From a checkpoint of a small transformer trained on Wikipedia.
Size: width 128, vocabulary 2048, 2.82M parameters.
Architecture: RMSNorm after each block, rotary positions, no biases in attention or MLP.
Each number is 500 + 40 x the weight over the matrix's rms, rounded and kept within 0 to 999. Layers, rows and columns count from 0. Numbers have three digits each.

# layer 3 attention value, 256x128, rms 0.362, rows 150-191, columns 0-127
546488513500519516469478525454564423523585497484489490469501516655551504414536540536510430471509551446475435483416447530517594468517473532462494581538472482453464490510579499534554513495500483557408507477493466552489442495522500519473541497515553446497481476421524536460427486464541485502448441528616497525527562442522486445584475516436521438534498426433569449515492485529449565444523
394588498599455528470582516456520528483478491587472427572477463649514460542494456597536580530533497457415469517527513450484482453514533512474441375518421521453469501483500561466537386506542479464543502537416434485476475496503560522546466524534527552480479491490574537538434516367511508568450539591463539411473504428480478382534520426558558523549525482492439484543541445488503529551419
509481587457534521451442467587515526429605456463447508480491503566433615477488459467542485513532463488489381467524485472590487570491502478410539465543521521466563431514517432516496588447529384520454530542599471474539452541537494528450482615617509431536456553514474557474509436564526431488477444504553501476600567612459435545494470450571459577442508428435635442539541580535463463437485
528491517454517504585546477477565534463456541452480506461454507481512569478475503508565491501501544447504443585502477480557457449454585425478556513536480512542471413487446435484381520500494535518535492530552537496470479398526562471464482428507499483556522469550480464503475499404557415519540508512449473554480466420490532551435454543507454518422499542509486511519590585518475377494565
518486490539486447443406535554517551414506510539599473469442464547495520648443504486476544548416543466605469516480504398470539494515516443544487476485581535478521445438446564435517466422491489440487521563476446439465532459524522533616533440525597583479384466506544483501485432476552531434484559490515481443463502480419493482510531528525640456577522599559462473596498542641558600533409
534519583509517504512540539447421503487587540466445487507567515500687549567531519535497438422513514503428448465464486508459484446471478541466536584478474528502486523587554496488558478537429492490469508390504437530560586448482518451560495516459608621483590540545429472477459430462489556532545428474509529409547528534501475482597522520492477435502486569584539474416604428523484477493535
586534458525497559544490507595437512442584477484501613630543485497540541460517493505526513584420496450559484449549530470531526562457482456481538431525479568542553525418494437484596418515523459333581537560504507460549552629487574540517421588553583423422529470407563487492592584502462458516469541456509521547527444482509461500605506464546573458504471499532452492481531529525452550575530
513450509530459564441476579459479516547499528454433387466479558558459542534425510464457511447558460551456537567467573567463440490462533440511483453446437441497520466506485548540551422528417468509516541548469510516489537570421480521531493428552453586501438338593500550436429502543391465438535490520457493441598447562453409514515566535499545424539516597535592468480513488482537464446469
505480509613480508407563610503555451546564526545500584536566540557522517532481474553511496459483470513464491507439477457556471548453470553522516534497427519565432487426535530556573360498617562457473522471518509568506374490511491420425467677456465514557555446521484476527508465517548489621398524473531499470631485476455468563485481521469432439460531474392533468462436446510469556483460
467499465512532510550465453493455568528496445493493364535535485526544462548482541486444481453461531575513443469525590525490465627526485662455496493448513453509575525503495412508540524542531496517469368572496470504486469470438504443456566447482540455487556530546529468423529452514573539561517457535529552398573429476511494524501426486495482531539397507517437538467484501513536505366393
540491536530474497496407509387504555463490550572546482606503415545439440499566473522488457459533509415489551512526545477512502511501486523590460535558486567545474486501441498538502537503575486459535414540503464463397482525477588610483434381432589495455516477470553507558590444474545436607492485462551492516427541448522500507499462475471434478506537557607619496520518493440561432484413
449418496460514414463491508528453462479490607585572395495492540509490645489578428542468489545437502564426560523526500486494539515521520470451426486483493532480523438478465562501444515532512444506437580578539525362484504535492469548549439374507558535529569351373442513515508580520397591532415437462549383596598512530562478456331411514582305404428526502395485497581554532538515500556449
424420485525458420361510506485491507424530483617478552537434528530536471433568514492503560522445487391465513536401396519489521462515484553607532496482474494496455395464521559585494487438497522533532273492506474554547432531469580521474485550479464422562503470555458566506464547497521495549557512429500460489573464557506473480562470474541556346476507430509574494578533445519505497477424
580515512531498550489517546476413492497573559435446407497454517525451512422500433542535463376522480543445544445494511459449481467525518530521433483457519600614545542488466601488616515509553521515534501573494505549481569514550485468412465489533484502442529531419483481482467544476532436543438488511533619487440605520459566595435476491444554506529539540479528480505459483401620502523502
534413508470461459479437551489406548491432468462478458473559512431537513409552542495478408572365458579525567477460496550499566624507522528488457528454524508429557562473498495505547500450550467528469491471588500503539455579533506515499483512381496474428581454539469515468548432514414538516607491466580539493580527539476497510555618575491444508515523564419537549508506465519582432542540
473501470503528518545473506580523472513417483425551445544488465498456569417444523478494502500618536446493603525478575393459567518496521439538594525485500457587562562505547442590442448445493555400527519515522489567573499486526402508403450453484472482521526514489462557522492470449558520377373476475497558505539464543449497452441453460540459508533625521540545548446490451341524428580475
600581507403463459518522516473469518546475475306558545524465487508491477526434447528473561522509553506400521511430628440470363513505460451517555445525561528511425428542528498432484518646531500432475482432529578536417496504447565405468489548477496484584467627465442487545479433631492522592494483506479571481475523482513473515524412468461416501493516473545423405408466560533523476582518
545479459428510542486555557481569431580469441549484522393415474506486517496447507581476456540530588458400502525429563532522557455442472422555515514588478551449435569585566578509522480478504476557312618504412580519515503481518465485493552528503533515461532517408479472519454423498447514511442620432467450510542567514562486610485538495480551406483493507425526570527468467495553506511510
527495475499580402517544523543492466412537536593518559453489476538470487523471526471523494450454451444493539443617426500532555499560536487481548478507548576486505562486419401458560477547467541418536523439569601563469633410472527471421547533463507514450460495493552452461491488518476571432477454557601454545462586497454505522535496416461446542582592475538535437529474515459550516458604
509495476578507510533547529543482453471525461469478427509469495415479427413479578460539498459551524458492414474579493522508469476444416442483481525537520588505526634532500501467550517451511567489543563492479479444521433544468386570522536495482632499434565525497495554426524547477451459543481437512481516463505503479467528516533465521543505643441573464468487519443585468467477458548495
487454539509471391382531510452556551493523485419494484463469505450449553446563495458525491463533470489528583549520443462595553536598509438583444447472435602532541486485498462509478480589464597520550496448552557529553431433567445535472550554418498435481501477440556424410452500410504484525448498561594459473534392367435443522599446478492467504586552481509447563520477405477482433564490
601485538505496492467519494505573531593530474541550513409450480505539502498550545514443550482445493537439462548549514470528500454550556506509510490573545520424471567512407483513403512567486483518428486462490549530455469425495435506488491501515622551586497515489524484457515510481478473414575479495548481459540425579530412524626483493452444445496524499620496475500488458480430538537485
449529520516412511470455521523510488528543488466591511510498506453542471559537561448554452443525584425522557484548559485489521554452534612514437570443516534496584554513549472529499527499550423534466541497464500461497594500496404459485528530573516461435478432496522509462471594488352574398485463516570510524529409489520458515545519539416509469513565525514537549452453502528456487459453
497391481567507360543463522487491530519449493528591521536474533527568497524469484384508505454489549434473655450514496475461472489508513509446603465475472499526461535395474478484502545516551588485576470438435485611441571550416556452449514433479446521515519529454482578450519499404427447462433488476461505552424459541452515392441476482504406354506601529592506490572476458510551529533533
472464479527515491442522436508552520542548463507495528515515596543537552445447472459480497612601479573456588569497442529493386526563490508530525478498506473469551459526514540504511446514521479486357380448485534466559532529612459505506515505555532479448559487516477580403514548463446450508466458480589491470545448542543431493546489433511471476517475410486465491555463485544519521445451
440395480444519489483537492545487586489452624613497438488500588553525479606528506568433558516468479524541498519514572489525544534522523499505524496446530593560474568463588497497537547521594451492533380478430566502565494465558453500520443494452534391470561552441567540469432449477554483406414346480567519536481552512442477506487463499430519562488539455498456389474527545543503496435479
501565419472503455472607493566545467479479393462589511410393432408507544608427451544574474545453510521530556518573512531386513495542438564513555532462458556545406550536504542519509518485569558536523453474524483486503489483484607346579556502476446450576537541424399508469542562536442431417413520520526535478456464445509474514498510562541539485553519597512438528573549494568578578475482
537529525581384447426529518452480406569508406519530494501491475477482432524487447535529543497472500599488442503563553527509399429591470460605484432595483403584510381495570474425487497505503548582448447562422496519512448575474527560516564535515468518438444463505531499489495552530435530524486571504529439482546430517452471556547522452474468485565469584509452489550468509458525501498517
360517515478496465519550538479557548491468401541545523530461510469541483527496547449461413462537431507531501442450566457459513550416496552485430433500536474509506618440498570533512483475527579556408400427465491518468454450450479550489571562585511517414563488497497506510513497403417449482511449511524479465539487453519595538459498493631656571494474457478553507448501386556502454482436
535452522589507447511520544462551432527505502426434442425576484378608588427553533462610522501501516556525511515545563445460493464511519457452421478562566425515527441557431469364579472515551526515428458519547440543543515453487442501433486523516542519482516583550550412442494503500512506556482509492503479518531436482399551508405547457526451541504486450525475485484498541495512538510495
560458509505540503479485604555476441469546449412509512483457435624483582443505520500479481581513477419497517495487437457480513400445516544452568478498532466479488540521485531425548542467421546472475525443528501545515489510507551575449549580507510547506371474393542482482438522527468549543593479474489538507530602452427469470522527542502542498501565491502549529484498507534444521474494
561429484538500440422567504596518500578411456460523441533517449540456478474516415455509531558476431528510435470554533513454467520490379455672509563515505534468452473542437623522527495580538503495465483554537534562481425571430565674528469436502512522512478443556478536470526613608499556514474608595506593432591487585496482564609469524531483500540488598505580485509548435416546516456464
450477473594532511547624537486518542464489475451501484432476509510508507565554559521497529485616460423570518502503495418560513523491492516462506402509535539508504564456397503478504527545543525384535548440569468486450346503490510525560534538512511468495462487506446450467469515460622597510551461464416471465653476528493562568476523516562581526519465560519582510532565572536587525483488
509397498476430529516537572475476428580482542523438411510482388479555556483548426411423470504428502519499556470587525512439501529465485531492605521548564492520572443384475425510508455423487563540526445553591458541509496565532506495364507465494411520515536525486517470513359612462541471489435545531522572461506567434494578516480468545424547408507511569576431519474498480367535566553466
400472509576507502504493438494548560510446464574482550462573575463517500548564458524518627471402497543506502536571461500488538477481497590457528593447449520478512530537469501397456486555510502400493403544534544521467550502555462442542549565534474446504495496454500470495497502521561542494502522482465405452512491547548470471514533450471509439527463570480513446469567481481460523457456
567483545458456517425542425515431483467453480436463494475527623488528631404524376544489516526595510512481528516488481600492469444447529475524461450472517521426520515475510525446501591587533551540605506566507408500534546579490490605457457538370499569489533458456450492467407529542461523551527549518484511555520465521491420503473419482633471472446548381563362505555526482515487424469435
513504444590460391550526519473593479548646565562589608514495454452556481511474505452516558452457519517493544542315452466438448544516545456475461483398415539496476442481409469460439512465459557514538386409497568434395458480365477375511564472535588600515459525405541483512595476374487499592535421523503492506494449510495515588444521436424489578509469409529578476507465483398670528525535
461469478422448587397504515556491493508540502486577549466447442567484440517431485474429530532505549518479487496566573490484552425583490549555524423471557484506554470495535456547555494452484456588497506541528595476413459461460459506452514571590446532573515561431519612500470507459424585382408460557531430519459455493458521422480548459500542589582569452424616419476561542454502543534528
531505494466484480547487464488499446524608464525458486466508525441449503432449497498494456536471429584558550459526493518523492501530478429483561513543581508564569567450512468459413480484522529533416511453504453530474550539473452527533502381463575415448416617513456502450496476498506494510448476511529475486513413460536520559476475461481489445572461399484395449530497454450525505533561
562592515497485439414458497515499507553356428541480549463474492500633444404508480526555535577542388484465558521368401468467570552544496473390494451467504426530479480535567586549561467561550518505518566526496526473457539579473564546566410487588438443457550535445504498425561478497481510440587507464558507487502489472543555518592485532586527543695422443402473549464548449405515497587542
454478536602472502495479471451562581501462520371517493527493516535418447481642488489532560458469433451543546502376458524465501524537515517565536520508492454527515464502436500507469509504489482479565440585486551493507509544514415503448490522536546465528440454575376507495493511471498565481542521549495479499614357555477457540452506491473453508560459451510563473469514545537550484473575
405481469494511449560539517513498528490533590554463570477546518445457557557477398562546468513598449545552518531497550522521407559458514499437401438460520509457500414474481553351572544465494507477537552508451498565444613520548511531537539644473485536463484426538464423568449497590475446560526553519512466474501515454435521486476498421519499475546516479441457445533465554578563582504506
# layer 3 attention output (transposed), 256x128, rms 0.504, rows 150-191, columns 0-127
561460479507530482489463517553441505511495433487412534522472535560457392529528502481527386504549503486549499623440474554439555545534486532533463546423524536520534484604500457475556444512569470542466500460455545542519484465605439532513534515442544512496497495501471480639475519458533534468579519485647541514525496493415517524548525525496533543490480463437563506459432401484452519470475
505527490429517488512606468456469503582559511503512441541433446422519534405579515512500481437533483517408507516569488525533508575452544584401535504496531448547514516501468524511513531433458522498579465515373492518455396467479478564535459582544530511495404464533466528633499484471421519509612541520660469519485504521429585452451401476515582539421387507474389403553591518553530517544404
609493607546551500360383483544454555529582508517468548499541426558460525530504510419482455568385538474593502564524544518534535496523506443599512552374527567659448455515507492479541480550474451560453603477568410471499512472626451478459525525625506442488510528532485444484459400454568496424519486476439411537591449470516552533516522442481586552513425491504609444519553462486514479496537
516522521582573492559417482484542475547504543506504403573491486549491483590535540459491539498439447518452427445507519526479493496496515483490481491560511540476540487505453536432353582498484498505596616475512514488486542498469472585549458485567403484467529492525497479473553506389537538503442501456436451441557550483514405528487429464449524457465548526453515482464468558535414479520554
476491473449500434451519484528402537562565440529588518518481517487548529507560503560542517502487476557419606472532517394476510449393499462510423465602591376653503578511486490484464591462506483461403636491408446509470455504432516536489453469496555527563405506538505525510572517533576431505511548441514636472540422461501525509527523520586497415407482594446398481579578573558518622525447
445506519517547474532543469460519453542556567480470561454533544522427402558435499459451421521587499447492540485573503436434512542465444485473500541428467529538553487509485449532454452525546403472565371487360440539563563449518485449552503418482585601533538464585367441490472439564463507522517450505542618485508530486477534484422487540479524487509535532601492493452347499467565510478489
520484548442491508542579454523546494468591544354435498467509517519534505429541540548571454523479472417565630496460531491505478510520413530500535388435472483598441519507532477549494522519471555472474433497542437456485494581569440501518525574608674403522321508437574462460457582454548441557512487513572448534467446415545490583545484388489546399423555523601452510599526562452443520484514
543448470531493531463473497491422555517404565489423492522524522558456484599518521436493509577551437482462566556638412535538491508529510359491410509512447408415515568391513521568496531471444523528576591510472408503593468490484527464565490437518594565408520504494470496528475538651429451488536501499433442594493481529522578405492474567481449441524523523534444413513572511561552505531538
531492485446478593436467475492494491403534522398484531460445571561424465429480520591446494495464454517538510552494442569489594557485569454537450549276422431558431539508486564465499395496467492482556408510514504567470429510615489442557556519467439524518505461496511507588429514552507513560422438540637440543433542485442486495471408539421489615537510547400529543463489547503584525504456
460549513520494556573465491552400546472482507548535530497521523411543497434403569552566519546479498543484392551630535507411472445537472501539451550433510595549539417480541479538588450487469470525538360504376423500447556437490463507409442513496488515418482475550464560461533539508484509552425540472497478520568457578411548465406620552470422493444499481503547424590478508467491577419503
491483508371488522564514538486470453528428499540461365556508466398464528415562452475521477541539446549545447376505444547418486426511501461551424487500464584468512556454458501544399449484491572455519471519544469462543397547458469508601405412538640500520478527454532508546586448424513525490539554490555509461593416445410458517470522483588454459435492473522616533492490545420458478574365
495421429458515520425447483566524459476519579542411595391475470583522518441454459476453438537571525481451473449443407536465524569560617465528460491482511627506375550386481546351426426508385601479493700508490527598425503440438455571503493558506617467479638446489506527498466472455406352512577435495471474636564503528599465509519524498637456400546489507416464537614466615394434441512492
591565527495452502411501514485518399503552499512506426400533533537510539552497452552448503555390419501532461591474423486524553405436562480525451458429458436561552436536453521594498459472529609534484358561494566460453529446512525592602541422394497522534521537562521557653462485465538475418560490527595419571453575470494398475431485536538490441536510489564504464509557513497481538547452
546450525479508505508531481476515560446452466468452443485471528479535500474575544423506379462515512604505525472589525529600401491488547521511606527464483582467473565545467498508457419526575581462550523484489426503521409504476544428541569501562507461478549526548527595461545576522379525491441477524535520536516454458430635435531456521502472557495509484509543518447488444342518413517523
529367486413462538505557525516481517374464416425528520510567410550517455465527465525543486550429467458472509500511483502523465458515509427506509479432450469454503505507521476575561418537555467448510492576558449506461542535585484538507432432428581500421627507545498475398506405527507441502495453548410526565514565539485453536500650552469455438534639492479418548596415468391523499530470
563552512592604523569533474503501567538509477587571468531399525516434635474577506444427510520383486423517439472480479444465487597443547358569516359442511418305424536531551517509546480512512523478465521546483494515489481511507537507513503632580515400559580528399494459444525567535538508480465470570495520541447491483504551440522490455542455461505540549527612438460428588472510552493530
546483559463483422495489463486531472567559411430501590531580491506462543507495515530493530452499452496560494469555530493485426464393500429497473455521426723435488505552525552368430571423533519415551504432493515480514461454420469415526620413548427409548381484484475491420503472635467506677485489525498372412445513468471495439478466449515462536615594451482685457513464572551537447514477
454533421439510544429532487456574478513554456333494502499538510553438506480562509504484384604538475527476539526455484478542503504512551429533552460522438462425421515560486569478556478517501518495469655460424509607501501475524492413497538560333437551518516474492544511553478456504449485493493548615424624437454580455444512482452499505462514476574434438448491512382458489546500471476452
463451536573485485538559446483466460492431493602517511500599423530517508537497553524469502499547579501443473552531534416475526409471454548613537505458445499520472603550521350435412531587604513458430545528564541457474515525504536430508530515500584571575464473515491527536547516525488524484466541500579563548452429483507505547579451358442586620446611461545401473528491482367521521446534
521474459508524529602678472422475510487516521448445534545426519422464545555481434491534419535503490474436476433463535523544487536504534481472524399467463552498434526465565481539506481636491456447536457501558593528538486524553521540479524543561574505396451503519414448409523541445532467456452489453502545457585453575455516605509573502519519583525376469521474490429527407528470502565493
475468495515550536584488481489424457504502449631523464486480459502359568501535447596498525519547405511427373535490457487421590555401594491563403442403496479479451531552506493483492500562537509473556513563547580421457420485552503546487434463473437445529415446508535493393437530502350537426541432523607516465464491487476486533576538492417511547520608492466430557544567462478409536563592
494590498500515486522544483488506379592444489543447427397608567522410442562365458522505547547451557519499497521548485504432630513532434568523501548524489503515509580497515428482513567578504481443543576439509535540473525435499488496458551464485551586569363506525464524467474486598500476471602446493495561470404492549502545495450585569467496501497488453459511510461414458547491541512490
524451413524506490596512522476469468397392462578493603476486566480515545482447604494484536599630473501486536493547485469420465529557547610552495575421468420479507478482527517544591513521443483525462516517571409525515491525549494560481521513501623507585458471449512440561504514449462454406498438551479549498453511568511555599506576556492495473568554435542491528539459535534513578447509
529507525537486511596587529476580376505452502612525525619415540563509467473485559474543495469475550450472511443498477448434466524495492478621504484515416395485485567469478467513454544427557678430485445493501604463441472578373483446587530413459549480564581471529472535548519536593610451461524470511608463545528522576507478423543473473487367486501573560495496518558452551484513518519463
497522537489509443413551476496441470476514498545480500460508518554447572458532473501571489592539456501443450540527506491494583585542507529567489493487566542588546449509573451530577501415372583587419497533449547442530498440584430573517514510450542539467496478548459469501393478528475478506565498527521402525414436510505497486503518521504362485474498494431462462500518466496476406510540
491586527518506552410533479501481521501451530618578616469457496457495570429515449557490466496478440583466555578641563547540449546433460459599477514501541703500487621495537412438517525473458479518487526438497523547469530539598571534396518500480545444580607539479572485616569458469513513495490505481592472540471451536377434519447534439496497492410541479475493544576489558469493518505474
481583415395552514508590544482495521454551475498547566545407473563512499550543559603543455527569509457415489491533551537419457544460538525572539499626532531553522387538403531559486558551442533478382528441536489429509481495440533399541610449422414431594525524458503573495542590523534557551458493489451543512503593422522551460447520510493423495679584510491460458631528481573443520573527
481497513494411497480527447472490502506530492501510516477527510467471480476511435508531507525645383516591511586523448494541450516488440553435398496509528500485517408471474537532600582490495551504489611615556471523464396517438444496520505500372458506398299491574460585473442542535426509554533549464516443568550590443458492449473500521466371546542446526473446466477582499557599458476560
460524397456497531524520459527561446441463499469504498507473449405560572496522564560350505509468413535476412440522432522508541522532603486460517511520534437493462496591521505599613515553476515536514433550478529447495507462516502451426503481528497534441585485493418392539533494473537484356467505459538515522495494538425537590325527641506430603500417473557352558571483403538549539517362
418425504568531525507498523535464519498523490536484518513525513456466569506388495422538542467459557524571445523507575467519510512457513473407509614464488530559515516550481583456531546586553574504540524524446521474507459422497537569484566567506486409370482512493453476315497451490508477564444460477572558550544510583438471485575492495490422541524555498425371461480469514435522459546573
619434462483470446524581519501480451500567472422453599531512479564516456609541539522508466503466478471495454538476546425531550417455459541511497547464476391518525576530481548463448523562550490520493509470516480477520398490514439481463571468505539483520496533472482435525560491487515514463535516443581532498498486487558487436596405545484568526493479450569493535474471466490557500460468
548533471364468621439546475498364587516547541476458422559467436429459466584532523538460539527473452448553544612498453487507551487528465435577461547475452579468552534404405536565495521539526529495513501619527521508531399485428443474522545477404552568433353528566537533396607604579488503536562474465378443588529400463444501467491557632505477441569485508543554389525508465434522464625427
545559522472522545582489523566513574474579542499500458511449465497620487578552498576436535608399449508514478496527508424541509441456494500606543504501588445452413622476484518466459590475549403483549430480457499568491457456532491482498528524570472560508495506555504432469527467487454477570487456470542473485666474502471482552426481546559542547587494478529334466512578548492460529540466
479537420494404532569532556563442456485481496464581468452447546463465441506481484400433494382402457452542473523635488471494376506568525533544528429451554413506492542481369462475476476568598610575465576562473486525547376476429428475556498552474474516436546582484451649474571621507534527468440543508558517525430604504466444456525538574394446499461618523609574554509487513421424543455553
376572501525462477425423576486541533469532564556537484538495432457447498532440485520525620480460525540520534549504528486472507442481490542551492636468528471546527555535490513553552496501425475488530439486435525468468559496522534493455568482415517524580470452438504604577499554493483489542497499526519433479487498451494446470417525442512470446534511517500433494588412532449472464454544
542469580461478577527514527451492442516576498543437548487340517510460492560472447503546468505534503524532483525472498500555531549464565576536496463527456570565382543493477586476431517471470605501541462437549464455478490493497436623444487504508427505405539492518430468356461457454405460471629408465514415611405542495625540418505463488437512364510466403604573495505503541499562453596500
471542519526487490473500552464619428368330440481582422475526544551542531519492400493568533513409514545382443342435518471379564424481523398425540508490490592487591423449558474422372466483478570408469483471474497488527496536389553436545586490519563536556354372483455485566435475535457474456478446462588493470554544525504516532435474437468368695438512632447428480437511502464415511519485
539534409617462404440515507511492543573478521527494596423540465445633492523458457449530523525481464517464557604493536517475516612504473445526605547500549496411496505545506437469627582536515525466468643533604529449437409470478429436495533573483574422577488502379494508579494541443496502439533498466504425543467476495425649520507502443550476698556465489497570476542576513582485495464425
450459516461535493536521465563499470506504447510451482495472481508483532469541410498481483507463540600551484492435478514548488523498424465539532457588526609555377511460563473466593512471560562580386494566484567476482613489519490557495524556397490495436408502522426563373479528568567527490513587545546544454497469466489501515543560496486454554496549510447536533472483450465448491453619
600420495405477467458564535574505533504500474448524431430554482512554411478582546512517543475535489444509526519411471456497485528501534453484525507490494622344544416649533494594641464511555566494476423591545570413525510544476524531458434614496554384531509392449506461535522458517493456623603556474475460412468555550529600420496472488507511437560560519462332429524478426436518497611529
599475562609433480463430546498483620463471581580541408477457487511473523545434522488495607544385415550535507459459499561513537452504583582541492552465458470399462565460451478485535553406492568530507444536485506490527562505544550545506466428463538514502361413514500475463434448554453465497500452516449451538543479507506527493482502561600495504548593528468535431504544539461547445487546
388376515431407502379419513493482511438525507535494540567506479538492548463565542540421482452562549551487560502525501493571524447551545573403534493468501501641551591467476553426457507461476551478516545553469469493550462550488485442471580532444451491445486453500452477457520453455458457535473478557552486505510457522594491500476378444502542538469558501553417553535672542507511429570497
# layer 3 attention query, 256x128, rms 0.356, rows 192-204, columns 0-127
503547481543506477504497515541500437543491514479456532498541497513489506485524475524499463507515510516512469516488476495466494526480506481510513478515433553448505480505487528493486526498481472495496585459482488502453496450503462508468485499558490521517561541458501491541484497497511524495533520485482490527479529472492495467470505482497475474495451497516558480538502504514498518462465
515513507504450484484503505508523484417466500493518499459482530514497492516472513527572516504408520531488484568519510466494531494534471475537460504498481511519448468475499526483500531513552524487421473528461514497470478422453502462492487436491511466535390496459480537525558491492503482510490522452525473502514506502511471501480479516469487486489559520436469484520518509472520451465470
519504478440485497481498477545521504417521522528513442505483481474524487545509532489551437541454499515494460570480497452514505516487504466513525477500557491487507436476493439515539474535508495522472513500482465462485541491492510447489479478525525512526475503472464477481515525468515467479469484432465491548495556561510455566482478492506483449480535510502447540592518485471532474492491
506486541487503507468509461510491510457482495488503473530476505506501508514499499504500500508485494486502526502493469496483525504520524497495492488458508486521473509476484496490476544467490558486512498546508509525528519508466505494495504512466494510486475499503518515495499492503540477505509489519500511478523525495504503483488485512494481546480500520475480504498495515495486513508514
506513532469513510491510483547494520439479523497488484442493529458494510534505517526532457459433530521524437524537507499480502524505524461559484473514561471493514504517465507462486452510502507528488554512484508518517519528452517496492511453506535484531491508470484451478482499488498454466452470484519522527479527518494525486479456505459526486474531520514473514559515523490508477485503
505465509540511510501510505470533515459494495495525525482507474505488507467507487512476521505509485454517535468528509547520489472512493500492484495489514448497482546514514476459483510476510507492478461500508531485518507559498487534519482533453487497505489452538505559485505427524505498535492512520480470440510499522490502490528517505525499537497475506469466498486474467519484492505540
508517498502500483536490486471508508500477508504517501488513497488501517515481489483481474505500497499505492524484499498497488499512509495507481470490498508470489491484480507505506495525490504497498525530489506507507499502503482483501508505505512491493489506490507483489501506475491507508536503511485498516496490497461514500481519512498514493508498490523505493510490534517488501487503
513500480487509504491486466504481519462473522518474494483487532477485515498492483525519505491477498533483475518493489533499512475496519454519501480496489516498493482504512517467501496500511504507511486492523483486478461495536498508520468500501531465531499524497473498472480486490520487501513503465513501503490475509501490514521506490495494511475525505505493494506535526472482471503478
504499481532499500494501502498523491493506488490497513507489494521496517503511481491478482513504500470504514507489513493514521477519486502478496505498483514499492505480488489496489520491498495485504509498497521509497493463485495487498505497498503501463517486523523496514508481500520481495509499476493510498512490490500491495504520500508485512520498499496505486500493505510488510501504
513496494507506507493497514502495487527553504518488551505494488501526484484506492511494521501536519507534520524487504498498507496501500496511495513516513500527510482493506497509513521491495472507510494522492502519518485474518510510482493475497499480479532481485529494508493492488503520522525500516507512491511526501478511484478476514473472480505498493502508509522501494533486520475502
521517532513524514509504478502512488502468506511474491482497547486494521508485487495494494491483498513518487493524482504508521528507496530497511505482511493487476492473510500503508494498477534521509529496506494498477492515502517499494522496493525516502488510505504470507504519506540484488511516493453484507481477505488528533515488520478531517495482488511474500490481513481525486527501
536510539550514491537506506490526511478479502466491446498525506499522508496521457517539435465480496537491474511554500473496517480512487492490519473542499517434500496516492514498559477475527519494512530511518509477504533503469485505494489549528514470520503529446497494506515510522503506478509466495433495488491468494525502516512524507503505500492535487432490485482499537503465517511506
502495497478515505475492520506501491500519517498502486496519469503493499482501469513485491499513505503525505486485508504496522485504502486492504510512505504487504494492513502503500479502502487503490501505501506519512488485500492497500467493506494496501526496479506519504485478534525503504511510492490488499508492500511515491500504491489502485506488474508482489504503511482509507523485
# layer 3 attention key, 256x128, rms 0.33, rows 192-203, columns 0-127
529506509496510485523490484502521463521487501499516516514514531508512480497511511491529499506516513488496498519536505512481502494488509501508497515509504529511483530497500508506499489501534481504502516461501504487492527515516493517497485460481496484523460494487477509537511495496484513475503477487519496497466514513489478489530499519499526496499526489513509499524485508493484501500521
504507556436458510483506493511535479471457485474528449487520491501495551491518462590524431489492519518451472543516462521526518494546489429467455486508527563492453531519500487452422498476487537560458479467469509550456512487487487459507489481452541504524442530478440530529531459512495453490485493511494506459480540533526447496533518532439501508510592486385509490542525538519478521570525
470527518474527511457538452518526469460500525500514469467493505557505541540457461470546462528416537510483480560538532470508489557520480438494522457475511496454526505495520438482498505498467440506501510497482521489537586531481563471480509505530540518522487489485506487491514483492492455504458482474446498513500536509505498549497491502507473482462489507512469542521524472499489462496491
497488495533514489494481525500485468502522503500471499515484489505515502496500491507471498507495489496509492504486502491498547510492504498512478505479472492521511504504486509492495515511493494486467512493489518484489464509482505499497484535539504522502553487491501489471480523497489525494486504478498510511497507502520517490493481510526496487485497516491504489477499512493472475485490
520565507467516503437514472509521479473510479531487474468501522488523527515467467524497468539411477511486451564558518497512534514507508478492456483493533508473500530540520534492494491489495511513434485541512521518481515506498497492509492526518542508520457495476476485506495505501482471455513492461521498481472525541494505498502468510484519483506492514467448463511558505512507529474502
501476466548494447458519497505503482526529472564510524502525534519491489535495481509473561501491479480531525496504514496471518503532564546494515508511500511522499521463492506511474468538528465495467496498495523458480511491504480527509539472512544516522532475496509511474470494520515537465555474503544498477499486508487494473496466514536488472543536480500490489502467475479501514487504
518507508527512512499504506498485487517521516482490515490495496512509483488502478532503489511507499479504501491498524494469506512501466509483490502484481480493510502488513491507506495462509511483503467497489508481502491496520487508499498507525503514509528491498508496530480511508501510505489506507483515505480517515511492492508496494476503482486495521475479502486483494507512515481491
512506511458498499496490488487494496448456504550477472501483514502517516521502484505490534497475504522498479507500491510516518505505526484518496474492496522497505476533476514466514506504500504513486455520478511534507496509481533516530489506512513490503462499513503493495510489526512488535518489483501509487511501496476527507524484507507517519513548493510494466516540538477529477475501
526491507467521503473562492508487527496465483502509496508500508505510479515479505480514504470484502539480493512537537521489497492476514512519466502497512517468506506521503537488509496522498495514470495534515489505519532528526484511491504483452481526515473479493506497467515516505477525509525472506509499512499508501468482500492493484500502509529477476494451488511522518497515518473506
490496500520485482501498519513494517515510492493490490513499484487484480501496496522486553496542505491507493491488506481503498509498499514514491499492510505485502499530486501497501498522493496500521515525496514473491501492538477497521509499510482510505499490500522499490515529514490537494510498493516506478496469492485515485490498503503483515505520495495483499501499492514528505498494
526537506495525522528516496513521521484497514449492464468473514507507496512511494513522478510537544539488451516478520512512521465494501487508467500488508530475484481488543501473498498477500534489512510487505497546514531531474532508500497506485511519491456526500508496496506495521476450531488505495451469481496522524520517516494522491455524511506491493527496507512530511494497510487510
481499495495481493474560490522514500498503503449500471478514494507491491500469456507487490508498507477515463477529512442480521537552490519462493501497488424474508516544524502485484485497496507472468480537464490550529464507479488525521472549534544494463522521476494489483478552534513492513500487527490568494499516494508502514519509466479475469505554541434462453473512517528504535499466